config.toml
n_layer = 10
d_model = 256
n_head = 4
n_kv_head = 4
head_dim = 64
d_mlp = 512
vocab_size = 2048
activation = "geglu"
norm = "rmsnorm"
norm_place = "pre"
norm_eps = 1e-05
positions = "rope"
rope_base = 1000000.0
rope_fraction = 1.0
qk_norm = false
attn_scale = 0.125
bias = "none"
tie_embeddings = true
parallel_block = false
init = "uniform"
init_std_qkv = 0.0179
init_std_o = 0.0
init_std_up = 0.0179
init_std_down = 0.0
init_mimetic = 0.7
optimizer = "cautious_adamw"
lr = 0.0012
beta1 = 0.9
beta2 = 0.99
weight_decay = 0.11
lr_head = 0.00507
grad_clip = 1.0
warmup_steps = 483
schedule = "wsd"
decay_fraction = 0.911
decay_shape = "linear"
final_lr_fraction = 0.05
batch_tokens = 32768
seq_len = 2048
doc_mask = true
train_tokens = 320700000
steps = 9787
dataset = "wikipedia_en"
Each number is 128 + 24 x the weight over its row's rms, rounded and kept within 0 to 255. Layers, rows and columns count from 0. Numbers have three digits each. The size before them is the row's rms in percent of the matrix's.

# o: layer 3 attention output (transposed), 256x256, rms 0.0972, rows 190-255, columns 0-31
# v: layer 3 attention value, 256x256, rms 0.089, rows 191-255, columns 0-31
# q: layer 3 attention query, 256x256, rms 0.0494, rows 192-255, columns 0-31
# k: layer 3 attention key, 256x256, rms 0.0501, rows 192-255, columns 0-31
# gate: layer 3 MLP gate, 512x256, rms 0.0675, rows 0-33, columns 0-31
# up: layer 3 MLP up, 512x256, rms 0.0679, rows 0-33, columns 0-31
# down: layer 3 MLP down (transposed), 512x256, rms 0.0643, rows 0-32, columns 0-31
o190 098:151133115119110129095129159103120168136144112160161134133123128089121114127117165143148131157147
v191 099:160118121126149105135125106141184131130117110164121116140169151106113154165119144127163116066094
o191 100:164125150115154102128144128139195130149105106158137127134158143120112151137142134136148123069114
q192 104:118131087129147140120136149189118105115108086112107116103142139153147135138089151109145120110134
k192 094:121116100121124101165142150144174133134141129126103137130088111108118100123143139097179156154142
q193 082:114094132126123112107151077072168151149136143104139157112179141137137168123158077142101103118104
k193 072:149157133127150105166115141145152114141114099145152119110167145151134139144120096196121135106128
q194 097:120138176139083109131143080050193165132146165130137167139145125113121145112163102116101109118133
k194 087:124128140116121168096104147129090109142139148117148096127148127164158149161121138158085086120132
q195 070:103099095090154147090137112137108109133122082116137079127127137144145124110138168121128112151143
k195 068:101109073154108067122104120155164138127141128112138154096130155141108168139129095114149182163154
q196 079:132120205133093085168118111107141133121111197110139176123145117103128155159132120120107155094149
k196 076:132111108149173135066116133135121134149143127133158096145082183140120130160110120153138122106082
q197 075:139085080165120206103112140140132108158137066124128130135172113146159082111135144131084160144177
k197 085:137110149160134148129124086111158120102108093123106109096074099118135130164156130122143146129094
q198 088:125089150128118123154144102105185169165113135135149145117164089150141120111128096127115099114143
k198 087:128111125114113106091110119112133088124053151086116087119117106142130120167141101152131096145152
q199 079:095175106115079127140111098108124123106143140073127142102137132166131132149104138125168113108139
k199 094:135137130135161137136144140180126157107166097134121133169114177105124139102155120135106097108126
q200 080:146157147132138096104116138100110099116143117116146098150135143110087146126121170119143147100109
k200 092:138158145110108126130109139133135103114160099136142189118156118140122118112135079118135138105129
q201 090:123100165158122132147129098179177095151103155128130114079163104113132122129126115163146144136145
k201 080:123099119102133084148111102133094135117133159120124117078132140129122123153105078091129110144133
q202 071:089146113142142139138126143114161128102098156092107150089131140083165165126192117135112155138156
k202 101:105099143135082133107149097091124108104084105154129083134116112149131084125110116139124121135120
q203 073:095126088133101141137123172164117088129126128117121128139172122170131153095114121106152195154121
k203 109:118148109139147127143110133161133125135131121126146152160086130143116105146153140110155114098134
q204 097:131135130091178103106141161099134141111138095145111091131120108122111135163131184131107125089112
k204 095:144160155119141117127106112128142129152124128103128107137113109138160134106089148100113130159167
q205 104:133131144131121124109158143111196132114107140160128131085120129145142153096106172067092125170158
k205 096:162091156105126097118101097144129136123093133093110176101105138129153097110150152130144128151112
q206 093:171140101126161131162144147161135096112141127140101132132143127138136137115123130130135157150114
k206 121:120128128111117130098074144124114123151164129109118136133116136131078130135138119138150147118134
q207 117:121119117125136097124072172168087105124162112100113110136079136112086096152117152100119153100126
k207 081:128125157156134165063118158165101128105150109103137115128143095153086133118129150171175148122136
q208 105:160103104139154110136133131166173163148118122176169109087131134112127163114126092128111127138170
k208 104:112115139111083142132102142090128120182142156080166104138120129119132153125119181131118195154128
q209 096:114106104116149118143152146141156138120126112096174134143118110137076127099149081090172139148127
k209 102:149114119140151129126132144097138104165127156144083145129162117151128098153123121091132116139133
q210 106:122119121145136067125085097116123111137131103099137163119108093129172110141137142092112136145168
k210 101:133080147167144120119092117103129133117078099083118102141127094131144149129145110122116164149107
q211 100:120124121156125186137132059094145148128118108132113168091124088112148174138119125166134120132102
k211 095:068099161136137121132112107121121161130135149108133151133097097120110135113142122142154099088141
q212 116:131144107128119098130152133167102097152129111114153089155165142136101102160138102105113132171124
k212 115:168095115131136088167160132158115110127139092117112105135130171102149141144145128078128148152111
q213 114:130116118146140109099139134117130114109112105131137179138135129142082146146152149163144124120131
k213 112:095141183110074140110124134150147130091124101100147125140116140154135086123112131127153115092128
q214 109:175092095103163149119128124101152160097059131161063119107130113147132160150136168118126153132118
k214 107:088120103114144127204133120142116118127103087131126119130141105110106083141153120109138127149115
q215 100:150130099152107131141161106084122118111142113095132129153100152097136155107107138132113085125091
k215 100:126194089139176123100140147082123116149102141157141103108159123131126161091151119134115129115097
q216 108:139147089139128084159108121089106089134133097131178114128113129157131102164122165130126117163156
k216 101:107171104133137127141134151137143162099138110106129094116177124139156149139144089131124116118135
q217 105:121137106107167137132145121122163134165100140183104122172139110092094122157098145126122075101095
k217 104:135118128139112131112141140137129102137139130161171133129134130141146143167120127163141084131112
q218 111:156095147146109125117153121129102123126139126177109111119123131116032152108176106097127089137147
k218 108:160091098126106118084157150153108123146118112129083107130153120113118125108132180113128135152117
q219 111:164124137082147092090169142140169121131142126134176122125132098100114130141117141161101064148118
k219 113:101124147146128111101067124127120141135118131088134121139113091109103130097107108135139091108134
q220 107:146127133093125090123129124123130173110128139113140110144164158128145136115133110128129136149154
k220 105:120098129135113166138102156175165119192104140132127093155138155116148102114170158145142150153164
q221 099:105091073122141102130151114150131107112109136150132131156123137117147115171112121106141101127135
k221 089:159093063094101122148107116118116140125134117136123128150146116115094140121121149143153115146119
q222 112:132085144116135185106148133102120123124129173127165109130130108119169131167125132169096117148157
k222 114:113118086129136150115115142152146177167100120115132132153117137125144121095119127172125086113071
q223 100:140134149107127132142105142075145121131112129150142143114098105172155120164115121127154135116108
k223 096:064172122148122131139120100124132166139155124080122150118114102150098110111136131169141144118151
q224 076:108081157112134112107140060065168137136123151117145158111151117154140151165116106170099086101158
k224 066:145153142139146111144130150199151125125112111160128152110079155115117101137135121086135132117103
q225 089:126100180135105115148117116089146162146162152139151167122140111109103137139161092143105138143119
k225 087:143137118151159166068097114099103116149129138094144109134157109145115168120122124162075072111115
q226 061:160190143153114109114110164133082093145133162139150131162112102105105086091172172152146135129126
k226 064:103127128141110138084116150087132119170129155120111106130149106103122133128132084095163132111139
q227 089:105093167131126092149160054094174140132147155145147160150182132122164111115141117146101089131150
k227 089:138127136111135132086128151122127153097107129095152097090129158133134154163142136161109096131120
q228 082:143181113098160152123116182152053069109134098131111099141089149135095104123109179132140129140120
k228 084:147136115122117114128155129164139129138163130138128140121137133116142124114137148107152128102110
q229 093:148114174110125092173145101101172158117130141123158121123182135132117155102139106156112113117113
k229 080:119115180124078184107123114130111130115099157108141113104118143155095144150125122125087099132128
q230 075:128116162161137104121075117063122173111128119068140097123097103124114161149125119168111143120159
k230 083:134131104121104118110142114182096101111141141106158176120149125150142066145118125075130140152128
q231 089:128165106103117152068121181150083116104143112140111158114050165120078132131117129104157155123088
k231 071:131122088144120123118119107139133125144158130134129120144106137143151125087125158106145162127121
q232 096:151113084130138102147140181157110126074156125108099092115091141106118124157118146107153152125129
k232 089:124111066128132133136154175117070107106160159119120143135164121136122129112085129124120123126115
q233 087:124156130114108121135135108097127139115125173127130096189139153114150111153116127126135097161114
k233 098:150131047118139152089142116121124148148173105142168119135164128123114119099126147141124106123113
q234 090:139132160152118162132129091118121156153109151143125162129146113135146154091122103149086087141131
k234 069:123134177142121142132104165096135120126071113133131129120174119140103155148140133160114078114146
q235 087:150163091092109111115102162164109098107145093074098109107114145121132146142137100112177162134108
k235 066:082129131091123140107115134142116116128189137106116110112115137134099108105102134150149128111108
q236 088:096125140150130127173127088116073139099100158109095149172110098115133114108120063125135141151128
k236 095:170120124138151112169143111141118138123087125140161150131158152131111166165106113135097116165151
q237 103:168091146136115148105113101104146117173133154180148105163144128151132118176123111133087144154113
k237 107:140137116161151141129141096114131137138118171111147168160103119135135105099128149160143135105114
q238 094:130153107089109123165098128137079096103147115107120129144127141137125124148102109098156166131096
k238 085:084114185163109119107088154149151122136112146106122143142125144142073125128134149168120110072122
q239 092:102078117157093134080159140090135139103124107127125140125104115142142122110141157174116112105178
k239 151:102128129145081128148132100110155129123086160146138098123151139134139153161133118142077119155127
q240 105:126102134143115150132120069141131147142110162095126143184112100100137115143089113111124095164143
k240 103:144114121116121118128102139144106122136102105108129132122158128121121099126105104184122164111129
q241 109:083112142177123131103103185109162143114081157125157099096103103140136105120124117118128142097164
k241 100:111134137143163123135107092161116104170125162108126141119074118125154138150150137128118147095115
q242 109:146109161172134089136129128155130130129128143162154137142169149142109134129164134106153099111089
k242 104:110089130124170110095144128121159135152149124120089102142139152120129158125157156131133127155096
q243 102:146139131142167097130143150148133166190128151131088120108136084120106116139126173081100148124133
k243 100:087147114122129116121122136127143080129132113180108128131113135140118095124117153113145145105174
q244 109:148143101160099140095102115172150097090175139172107116160113143194104132112135117120157104134111
k244 108:143120154135108135077128082149117105159123109121130124148096100148096144105135143126100120137163
q245 111:098123123119114111173102133091107129116145104154111132152128079100107102098079132131146159102111
k245 108:100197134130169139143141104179103103116162158130151121128115146117137118144117128142103188106181
q246 111:113116125119114181115104064131161088134129148148140133108112163106134107129134144143120150124164
k246 109:146151150144170114142129109114130125148138133126151127107094137115143143151139137098168115137125
q247 100:112159173089132133131123121111123130135144146120128140147150117118144145115102142174139128148121
k247 100:123134155090151122119142126141130139099138123072110142092155134141089136115113140171158106116094
q248 107:129105119128146113144150116116152109167147128134148138116104143117127135164115140148128108118125
k248 107:121100140137161182114081145146109123107150132110133090162132131126122100099092109140113097136136
q249 102:116126153140104109130104158137122118120148127106146112101124107119127154166141103118146126150146
k249 100:191128153151155129137124147150083134165140114133105123124127121117135106083163127117136128124134
q250 100:142173103160141117117107146117154113119143101092140160140143116134142138131163134105127182109136
k250 098:095146179130129162119158116126115159149179130121138119094117146146121117139135122170110137104106
q251 108:134113105111086142154121129168107153119139118137111177073162155127106127173116120130092148120135
k251 109:122130150098136148158145129131117156103108119116135161107105158173098127125086155108113109136142
q252 110:131124155120129131115123134133114067111134077137128119137142078123123130102103141119154187121146
k252 109:128109120145092088214122119139079144104105136083160144103130086118168116174134095104121147119144
q253 100:110168130096099131108147127133082179163106141113157114125140126178117098122130122146126161172112
k253 101:096161157165140155119111149148118122143140074079157153097091110103144141160150141143120158121124
q254 104:109145164138137103117103162123131169120152147111141179078088119149128125130148145136123132140111
k254 104:174130186137126129112108118148071092074125113110143186087133192116116152119120126133122141113136
q255 103:156069135144147181108116116093173123145125109119110128137141120143143114082132135138117111142130
k255 094:069116144118124127119117108118168142118092123111132134149118141152114129104114147161097098102113
v192 075:136119171066133103129156166159097110122109105116141147123140160090117115134157101139130121132117
o192 067:158152112071117111101156123114096109112114122146112126119118144118080100107151115171135124146128
v193 077:141140102092112112072121093127095155144178132110083129131132124124116095153120167122165139143086
o193 077:134111108098133122127096124119099126148173148110122146169127143105110089140100156102141137134102
v194 080:100140086136113124128124119142190107089133146116127077112099130128127117135168127123125116124071
o194 065:116146130114114130117156110136117116135136167103112099116105159122127157155146120111104132122096
v195 076:126143156172124108122159101119152154118084168130070117126125147077110110126144084126118112107144
o195 073:158114119139139134107136093103158174127130156115089115138126157111097135177154127139163131101130
v196 073:146139099113115134117123147107059075138114125111153150093133133106099129178170136153135120112122
o196 074:133135120098121119120112115128051099134144147160108133106155118144099143169148120120124142106121
v197 079:077137129129126127140161139171171114066120112122103098138127125121151166139120118110090143122159
o197 074:120118103131141115146103127131136154086112123126151114125163142126178172134123109122085166140160
v198 082:143147111154129096151112126124178092174125103163133132168123148149147152091132214141136149098147
o198 081:121138111152148155129116104154162084162144115139139177146110113112121167092110155110131118094127
v199 084:110124164110120130134131157117112120144132092146122108202137107136159162136125118093135112089180
o199 072:109122151109097152143118138110127150133149121124152105162129142098167185145136109086110114085143
v200 075:158116161178122124158129155139116132121150120162156125140150125151146146092110096111125125109163
o200 078:151101137196131154143086140128167153120135124143131116140132135168144139092102117149122127109149
v201 073:073102139108124135169155142134117124149146111135132116155124124155136095124161076098129173113090
o201 073:038120128098141113101095167140132131144138149109123142155097131135148114113120107115096123095124
v202 080:108122105167158141148167126114119095131096098140136158129162092181143125127143129147094113128102
o202 081:128094120167131141145135120112109107139100093108149136148091089141168173113122121148100089167104
v203 078:148112129148120143126123152159119152068137132151128170108128126114123164160098099140117129148191
o203 079:151085093142124144136130125134092175093149106155121142104079119117112177147113124124123127161172
v204 064:140144175161139112185136182158144119142146143123118125147101155077175135119110144118092127118124
o204 064:121149131165139129125141182130169113151120110124104156133113130114152148122116125129120141123121
v205 067:145143177165143176110114174100140153133119088149133156137126123132165130122086140158150136148162
o205 069:116127150149135151148119154118161120144134141111163170130095125137167142122078129122151123133172
v206 077:123160146128128129061176156144149111126082148132123140121112123086126145147129139132140139095124
o206 074:148144119155112088149156118128132097128111137151162099134083136119117133140132091134174129125118
v207 075:144137159132132124115159115139133099135162140125153146161112130074105092154088145136106140107144
o207 069:149155116125122128140122135115126099123201139100156141166074133119092106136103114144125137116138
v208 077:118164126150108155099133135110087104080137115157117137077175085177176112120117126124137172162152
o208 077:120098136141076167136112145136094089092146131117158148095103087145185122130130115147118163161181
v209 073:153092149115120136140129159145132127143110144144132110140116117139134158117130085115111142138126
o209 067:175083168131120120107118155152145162130096110146144103095096104134131149135116111113112124094137
v210 067:110108072052124093158134159129115147187140139136115141124143153135080124142179140127098143070104
o210 066:131131107086118095104112147141113121149160114154099143158148129134082143155175125121117135099112
v211 071:143081138054135193135108180111054142149135107148139134169144111112131125138111127126147134121163
o211 069:146102172069114142103100167135093117138130076148129169148133133135112111162111138110114137053149
v212 066:135134116119136151146113175085109150198132152177102157150119133139095132130133127076129113098169
o212 063:141132159147104129134120144142127148174169079176142143135100138113058138156124138111120115100123
v213 076:141117087113110163191159095104098149087146102142147134132113090134116151141119129088112144144096
o213 076:146079125105106168147153140149119131123112096103173138129145096134125125134142102126121111144148
v214 075:137125128091131109115127125142113115162117126135119164140147126122094132184142153139102143110108
o214 072:124090115084101125135130114105098105146145123133111145153116141132070143147122159118133130101115
v215 067:129145120116134161126106162130133187187119157136092123116104145131118163120148120127123151142095
o215 066:120138166127156143113109162164147158186125147135128127095108150115134155152130121123101171114114
v216 074:105094155086145179081103153141144191122079139110166114115096129163116147138141134136124079182103
o216 076:136164157075096146109182149160135150131072131135131078073099133149108141134126136114098124154088
v217 073:113093110171121074127147117134136069110148141102106134145113137124172190072121180126150088143135
o217 066:170093122137136125119143113121102122097118084101140141126145141137177173096145132129147129140115
v218 071:130143189166139136090135131140143120147140138131112108141093158141149103094104109120158090144121
o218 068:140151175150128115135151139136139124125115129085124125129076135128173102094132087130153128140102
v219 078:126105101170109198121108094139122136072151164130148141113115103112120138131101166137097132138107
o219 069:137090115129109141173127114155104140100140125090160142095099148141152133153115140130130135108139
v220 065:136129154123157108099181124133129113083113154177136084089119190091137149151127090124118085126124
o220 066:128107138114196115107194110162130127147130148131113082109129154090138109124120116099118091131119
v221 072:183141137128124182097111132089136109147100130132076158150128095135122058092110154128115110138187
o221 073:172127157121114171141120156113163116139112147157119132126146132160108078125133143157095152134157
v222 080:119106128152126128100118114153111076136126153151180102087136090125177124127142159148104134104137
o222 082:117103140141120140121121151165093096084132164130137129116112067163190137152113155121093125127144
v223 071:139105154125129155107117103161157133111126128150113180103144094143112098136104137131120122114094
o223 070:136148120159114129128084122108159134129160109137099147093134138109093079160110126170158138140128
v224 085:123118128094141137108123124136129123101117118097122086142130142162124153128167124137144150142113
o224 079:132081137092155143123131155140136160075092140131118119117127153158136139106118122124140105107109
v225 074:106124129151123140100114105138127153081126169111122136108113070144133180130137173130143100133130
o225 063:140126124093096155116151120128127132045136132102103120113114119161154150135120172103120115137116
v226 074:124154140115155129108162091107090113143134141080101134143144096139121114128119118104152141086098
o226 073:167134172168106118142097123077155121136143112124109148160102105130137117130149126130125141107096
v227 078:120152109127104108133106132142148142141137092144150115144137132159124112128132094135155158122131
o227 072:089172106131109101111112129164131171135142140113132129129140093116123087125134115112099162132126
v228 083:141113084099120158125125098166122140120113177124127129140137122130110109155149113123149187110131
o228 082:147118096078157125124103126162132148096103134130102122095158151111116113187161178154145183127099
v229 075:154126103132121121124109176108147118095135151146128186110124131105105105125104110095111107125194
o229 077:170147146126090153146134162119147117125097145161139148120058110143088135153129116159120104124203
v230 076:134111128117091090161127155115109072100111108142144171111129130109146107135138158140121132097133
o230 081:163159119132111111145134126109105099113105104201126160091128121131123112108124121146117132123144
v231 068:105142120157146161146114188138135134108132165143154116117126109137101121139112078109103172076169
o231 062:096142099160130132133131126132174154116152158157143120116124113130088143156126108112111131068147
v232 072:142112132108145142156095141127131116133136100154133134123146142106143159140121095106128144108135
o232 074:095120084122125149159089136122139130128107117141137160139162126096143102124146142152132119100137
v233 064:137127093103106091138133150096118164115147096126112126169130177162111167103112133123163173152083
o233 065:145108135137133102149131150104097163167154096137136141173137131125113157120130113120164110163100
v234 071:111152168137097147117128151160186153090118121148146146106111105131154141109139163110131137166115
o234 071:140121114089112135109103111170161163105130153133176140119102151141149104096136134105158115133119
v235 083:196112192159140119100123132132115104109156145134141155132107154101128132092064143172137135130143
o235 084:190108129142125140144126146102103111139134137129143152123092121107125119119105110128138156137147
v236 070:142113121130103065136124095139111114160109114119090140111141121109094144165159124135111129141120
o236 065:160105115144128115114136091104086160135125151182076148111180123142082172156150136130121135139100
v237 081:134102106148095096133133144103084111117122138129160168117117127164124196148161144161123068095097
o237 062:117131093153105131100132129108084124107123115133111130119185146132147169167140140107145135132116
v238 084:127142152105126109104132189111149159177104134151138127155122115128109109137149125110150109125170
o238 070:112144177081144120097144143124130142185151137147105086125104121125098109148176117114149111134137
v239 074:170132137096120137164115135137099105132152122172102163156144113117128150131098080131153118144114
o239 072:153131149100097097168098126130079117159182144103110130117110146112159139149163118133145120127102
v240 064:136146121158094080127156077136128102164115130088113142141159146109165140113140120175153138130104
o240 064:121137095175109107126144106138139100100142160067129141112186169121148133157110136158138121133149
v241 090:131119098140151120151143128132122158120103124139106123177135111083135154135127170154167116140109
o241 086:140125123148160123110135129162110143102142125121096108133131139118140146139130155129171162128068
v242 073:131150147096129101098094090123116103075124183144108091139122094117141139117103150095145108131093
o242 071:145138158120086116136154079123102136081110178136115107149141134099174149136113145110139122121095
v243 082:100102095171098151097130162126111115143093086117098163146139105053170145109119142112144125105128
o243 062:127117108153104129092125137152099110128113094132122130143123114121148128125106125139149129097131
v244 079:123167124100133114115112173093068159093099115135128161076146143176139163112158157150164116172098
o244 078:138150154086145117122098161118090139107095114135116151116127117135166141114112140137137098178087
v245 069:136116171158126128117122143122147122089118157169120131118112106136143139148130124140124128144095
o245 067:090127111168102120101137115122145143106160132144144127110118091134129127154138132118116158089088
v246 081:150137129120129107157132135146103115128179144109134122207132134126121158127111135111103118100123
o246 075:161174138128117117134114102139116122118155136103156125156108157112123169148141142163113130116120
v247 085:163088117073125142141116142118157143118111146138138126108133118111087167143096124101126083145089
o247 082:176083113101153140147110130118149141126086082173153123132201140118105144129126145122169084129107
v248 072:089099145150105143111122074156109119077143123175128103159135123134117099157104073095122135108098
o248 074:093093112150127166127108086143134158114090185171126117130127148116153102166111087090145124072131
v249 065:128133121112109114121119130127117150099170136116148134162116110100130073112118171115123108143148
o249 066:140155132128093109121149138121140141105177150126147117155134117145110094114129167129110137140145
v250 077:167100115136115093180102102151168092103121179143159149112089125119127120139109124101088148094137
o250 078:178091093132147111116117111148136128120104153135121159100106125075136134187134132137134153122114
v251 070:126109140174107108106137090159098107115155131083170145102128123155127175126106088123130111178124
o251 074:130085109183152142110150132146115110119145144105162100152150124139145133102088127153138094177126
v252 071:080181127134133102136134119130132166118132112114124146178161104132142151107092093121157124154112
o252 069:108142133118139112127126154123140150108136101070147132168182116143142123106128118145136116165125
v253 079:162170102130149147170138106134150146149128127136099118156139144198122124096152128120121093131094
o253 079:102130100137145140170119101110145144160129125135117166109174159132135124079141094128149130134075
v254 090:165149114135102135121118135117090157141102121079098131112122095113095129156135149112130106137125
o254 067:145113090133081157103138129108117134128085142158110131115145104125108126180136140137113110108123
v255 072:159144168137143110083154110124152129148128153087102110136109172103101159159116128156099049141133
o255 075:161170155148158130111164097125138113146121163124109113092121193107107151158127144114127122139132
gate0 094:112127094163121129106109121082110081106117130148139173154101132108118105137047089134155116134126
up0 090:145129093122131129099146112129134153138135134177138092124140132101131084128130132114122162141088
down0 094:112114131143119153166130128148124115138115139168127133109127118119139125096182170087095136157119
gate1 092:099127095115155161153113151132148164142100118154141104144155121142072144100103137130133127086131
up1 093:082129105138158126139159088109131151131115162142123090135113124138113158137095129137128091079116
down1 086:143128140126085106120119159158127117129137077115142129163126140158151120161138155111104140180137
gate2 098:095133183118099203121130178128099105130129133146100132117114143143113140111116120171128154139121
up2 101:138126131116120080130104150136153149139131125159135144102165114152209121103110126142132122115151
down2 102:138138154095141133141113111112112109134120111143173118151143176139116130156113130129136124147107
gate3 102:115109120116084143156100118144138150156129122088140179173108146102136116120128121162130069116126
up3 101:096092141097097159084135117143137130116097088145116122126128098145149110158145108098116113130142
down3 100:075119120128136100160101070147097093121131176147156130140098127106094144102091097133174158118116
gate4 100:137154120127109157163094148130165117133111083141134121121168148144125127115139129164118134143115
up4 097:140169149161082132172155133133149154100111079108142161099147148191144077109133120113100143168116
down4 098:106133138132105119086117107123104119116143137110152118153124132121145138119135113139142147117166
gate5 087:192162137062086165082132178122092139121165106135149134079126122150108140133117168166134125139161
up5 089:105146110167160138143150104108141127107151123091139157146122121142128080125119117111129135140095
down5 089:154103151094104152124142115122136152135137141161123077108119101124142133137147158136145095108172
gate6 098:144149153170094122110117133105151125158098125145146110103122139082102115166132135120142085129162
up6 105:113127124122096140114098134095161116115125135115105081142168148099116127144152112112124169153149
down6 088:119088117177122145093081135106102108110143178130159131138135105145119101121131128127139146129087
gate7 105:055137123109096148180110099136143134158117145149120119155155117139127111068118120168127126098131
up7 104:112107079123151084119118174114135168131146149128147104126145153097136105112121149128113119089110
down7 102:096121105122139162143181123106156117094144116104161176094140121133127149100133112154111115136076
gate8 098:103131121101138139132110098103111127117144118176123086181149122095102150139095133108113139147146
up8 095:159130104140102128167101155152124087121107153129107133124145148140113132150148177141140101136086
down8 095:157116162124128137097156118144139126115130117119138161159132111141132112147121114102124129106173
gate9 093:150106112137113132092120079085112140181141148133141155103196119117087121121158121093119117088152
up9 088:135141142105124109107115094075152116158110099112163111096126087110106117134128146108097097133118
down9 085:109150145143098106130126152121113112107116148107122146146104109160133159160121127064113121152153
gate10 108:101158141098124145139137126165096107156068107123161134125143121128109124102126134138096131124140
up10 110:138133156133124156108115084162132097133100157147106089178145171110125123137112095155138162102103
down10 108:081088110111110147174118170123111142079124138175117116123134124135136158130125098094123123097131
gate11 102:117123140136155135152124125119117156136103085137089139121104099129121096123117099159171174125144
up11 108:127113119116119122120136151109108146110116142177113136096108181134126114104126120146087104128119
down11 108:164043148124113110141146091145119107110150121143133126141189104166116147115163131097115128114131
gate12 105:086131158156122127139097121102146118138115117157167101130121109148140094177147176125140121138151
up12 101:161081140166107152125146194127143147167131114123119153160104147112107134148135116090117156092157
down12 102:135064144083161142109097105159114119124093133146124121096122129101131126124145121142124117132111
gate13 101:113148104103108136174187168102134174125149106128112107133115136181105137155138148168140087124127
up13 102:109101142122121135127127110133149082181124163149110133097133143134113129110127124136105162070102
down13 104:128159143137110109115180126122114095085145116101171151149125133133126110090128084157137085172139
gate14 095:154177076072118134122132139132177150125126146152105128161118160138110146111155130159115145088118
up14 093:145158144097163138108132112166113128162122107162115130137085109147115126123128158107098179115157
down14 091:103110170163082141130152166141140165109080130149119085146138148133085108116133130152119122123131
gate15 105:120138131120161155097131132107096135130155125103107151144148190128142168140096141156099153085167
up15 102:103131131124124084073153150158155135139130138077123138129111116128142123135113080089168097180105
down15 098:136115144136141127146119128135190106099169185129140171106141145127125177130200131132113132127125
gate16 100:125113151114092149134149154136089145111140122162166138157123154118127149130148140131118099191146
up16 099:121161123134112132122159108134139139097128131126103120137155117111122113127113095081118149137139
down16 097:107085101127141119111129136160098164114128126136191115138115156074081131150106136101107140138143
gate17 103:097148105120098126092118130100139193106109084098127102155128187081125095098126139111120115100129
up17 099:114146129112113129108128133125113157096140082126086111108124144143085120111142151165151167117128
down17 095:140124143150153121121132102156116100136156145106101189133078093136137148157116094142138126168085
gate18 094:119153106129087115122133129097129149143181123119154103111101127102128162090153130188109113123189
up18 094:148099159100100167127155128129117095127138168137161145156121141133150124110116097090126109129098
down18 093:112103127135131133159073092081113131143112132172117117062127163158100131120100142124115089091140
gate19 095:102112087091133128122118147102152119077164119100146153182154120116193140145130136118134101083131
up19 092:150113083137158122098113123103134089123081146171109079111115115152128140117141156112140118137161
down19 091:103136109137161154100191120115091141128152130153151111137141130122184141105135122094140120137118
gate20 087:146137120142128123113109101086147106125102152135117157125107093096144150121135100105112154152120
up20 088:130163083124068158142097105124106075122105134132135105150102119107154140127145155142125148138175
down20 096:126107148122155106114187145111137136124166103106116191122128130148148116123095114120098097111104
gate21 107:127152111097119117172102151123144131130159126111140114090084147162130105133154113150108139125163
up21 103:130104109123143111145103131096136112127146191165123113145130102165118142120137087107139101123140
down21 106:122115128127124109142131136116112166114116093153071161130186099103136099145124149155164133111124
gate22 097:111158139120111094113085104084144131111127162100099155137118110114125175132143073130126139160139
up22 093:141135101081121158191123137104129120164171093154111127148118121151158089135109122128112126107094
down22 094:163121140078171114124168132142128140130123112093115160154118137119088138098108139156118137130109
gate23 103:129164138125140126124159153158110126157115101090129125123132163114134132163118126154122107118115
up23 107:091134169102139143142155117118136177088106110115130102101111159098110119088120150154137113165141
down23 105:105097110140096131176110156144140095128095084112142118123153072104105150154139147161137152148147
gate24 097:123053169143076160100086132154148167108105146171149156102153123103107147117126145154094087136119
up24 089:129113114082114133128122124117145116110113135157116084139116137182147139107113114160141124122094
down24 095:147188109165128113162140158133139133126130125149088118155151123145118133115140111122136153074127
gate25 106:155126149120129125162134092145135133168103131157146140145179133158127131111154097169166139136167
up25 104:125148114112160107099122117088129120115141103163082122158122172106135133160155160107099137129105
down25 105:158124135142106081147153106120127122106119150140140123130108133163083144155081119122151094140155
gate26 112:132136136152120101141139140152092097166148108115128088105106117110153132098146143140106144102131
up26 110:159152132162119144123122101120105100139150104131048088129155141133174100132084118132106133096144
down26 107:106106113099147121154142167141109153166130165169115135147110149125103132140129154116065139140179
gate27 103:166068083107099124136123107102125080095121120134098136120151118139134136090137164172159122119130
up27 107:131143148115121149118145132117139125178143137116138118135122147123123088106187087121126140148115
down27 108:121131114149147105173119096128092097115115119164094150100092058145105130124162143113175111181186
gate28 101:122159151166107147130156107091127132124130149117119138087127177147131098080112129153138124143127
up28 103:077134157102090135135157121122132174142156109141103117151144063126114075101184121137118089139095
down28 105:080073143093134114106127154157123141140135181112148140177117159131131141103112130095159116131111
gate29 103:107154117124137162122137148099123106094102079141165125142128125136143112087164096123126148120155
up29 109:120133110138157108151118087107161143154144178104101171149127149140143137111139109124118133152106
down29 111:117161115122112149094159130142110066143145116101105127172166129116090119099130110128120127141104
gate30 101:150124170136083101115183097162130146094109125098124149115134149120157113150116123126111139125127
up30 100:125118154114107124136118107148158139130214134133155094117106138086183141128118164129139142172121
down30 103:122122110121109154110107123124128139133102168102152095140121121117101114127109099135159095118127
gate31 100:164147114117079149123132164167112099169132108161108120135126128181109150099109074143162137147133
up31 105:115116133150084121143170122137134154155118160131111100131130114128120111117129114133146120146105
down31 108:122137103077085113158107140136113035146162102089149107117103132152078135156131140121126121124156
gate32 104:123104126082075121151112097106085123135135145175128105109148136176101162141085167152144114089142
up32 108:157160134150133139139133172141112166179092096111083117124104156150119144084211109116084126173152
down32 101:123118148136147099099088108135165090118119117132104105123159148094129130131140137159123121139121
gate33 107:124104124101091106109098111129098125070108109160106099110114189122120097116159107115097137131132
up33 103:138160141085124139166145139098139137106133174106113119170113136149152163136124153132103118128135